Weights of a small GPT-style language model, trained from scratch on English Wikipedia: attention and MLP in parallel.
Each number is 128 + 32 x the weight over the matrix's rms, rounded and kept within 0 to 255. Layers, rows and columns count from 0. Numbers have three digits each.

# down: layer 5 MLP down (transposed), 512x160, rms 0.133, rows 508-511, columns 80-159
# gate: layer 5 MLP gate, 512x160, rms 0.152, rows 509-511, columns 80-159
# up: layer 5 MLP up, 512x160, rms 0.147, rows 509-511, columns 80-159
down508:137123092059158142097173101105064133156154110080102103135156095162102130144146143116110152161058125182095154086132142087101172165147153077080215171125152096164173096097156151136094171102130120147137118067132126140093124136146154102118086145
gate509:148114147102144112123166111151086118108135166153142126115146113125136149103108131126109122070092164127128146137139119135219127165114119113193084126079127104157135132125079125178152131126145121107123140113138100150185081128116108127102104143
up509:164127145114145100127201147121162121157100154140121092104122111143138068107138146122133137123145120167134138067075113110133095139124192138062153136146132172122113115184128121105068125135117094092139139129143132159132141167068142147100171129
down509:046128123132121125147107131103113105110157120125112109080120127140091162085091150122093147115145117114089127168158149106136121181128138152203142062117138150148158106132140130110137104067167182093131144121126092121129153165115095173121111126
gate510:098148143138135165141176136166138125144114173132051140149104092065125096101118169132137166159151080167126147135068123067095088103112172094237099148060138121184087127162078138151142059139085112125137123176156165132192093135149095183127117168
up510:140117149077064160142203175163099097090188069087174136188170165163154166069140121159086144125106189159127123057135126135095137206113140112113170045145126184146170169072158135154111192089214078139146226103125116100117181105184165126129154144
down510:079206119166123126109157088099132131136129121132128128081109121165088180149164115110117074150124087164177108103063183141161156093135064084044149115101098068135139157162126151110112141154128119103162190133150127077047132125141175118165114119
gate511:072092152134111148162125079110096103118147165143113129175081158092135100098132105117105169106135220086124024137118176146116117164129101176147091110159110151093103142156102132156122077086130098120127131176117140122094088147139137120121152165
up511:123174170165149103125080135090157124067120159124111159178037175078173155061189118106164180068161163170100097171072138110133120099112117172140140110141154134132141147080066175124181135155187114134153092136148139123073107116168142116138037078
down511:155049097105116154155124129106101164201134116151177094169122134150127178157141174161089099129080185185065079125146117157160145106143125113081120147094068117087155082084146181082150112145103135051161112094137112137121068117074134185090121086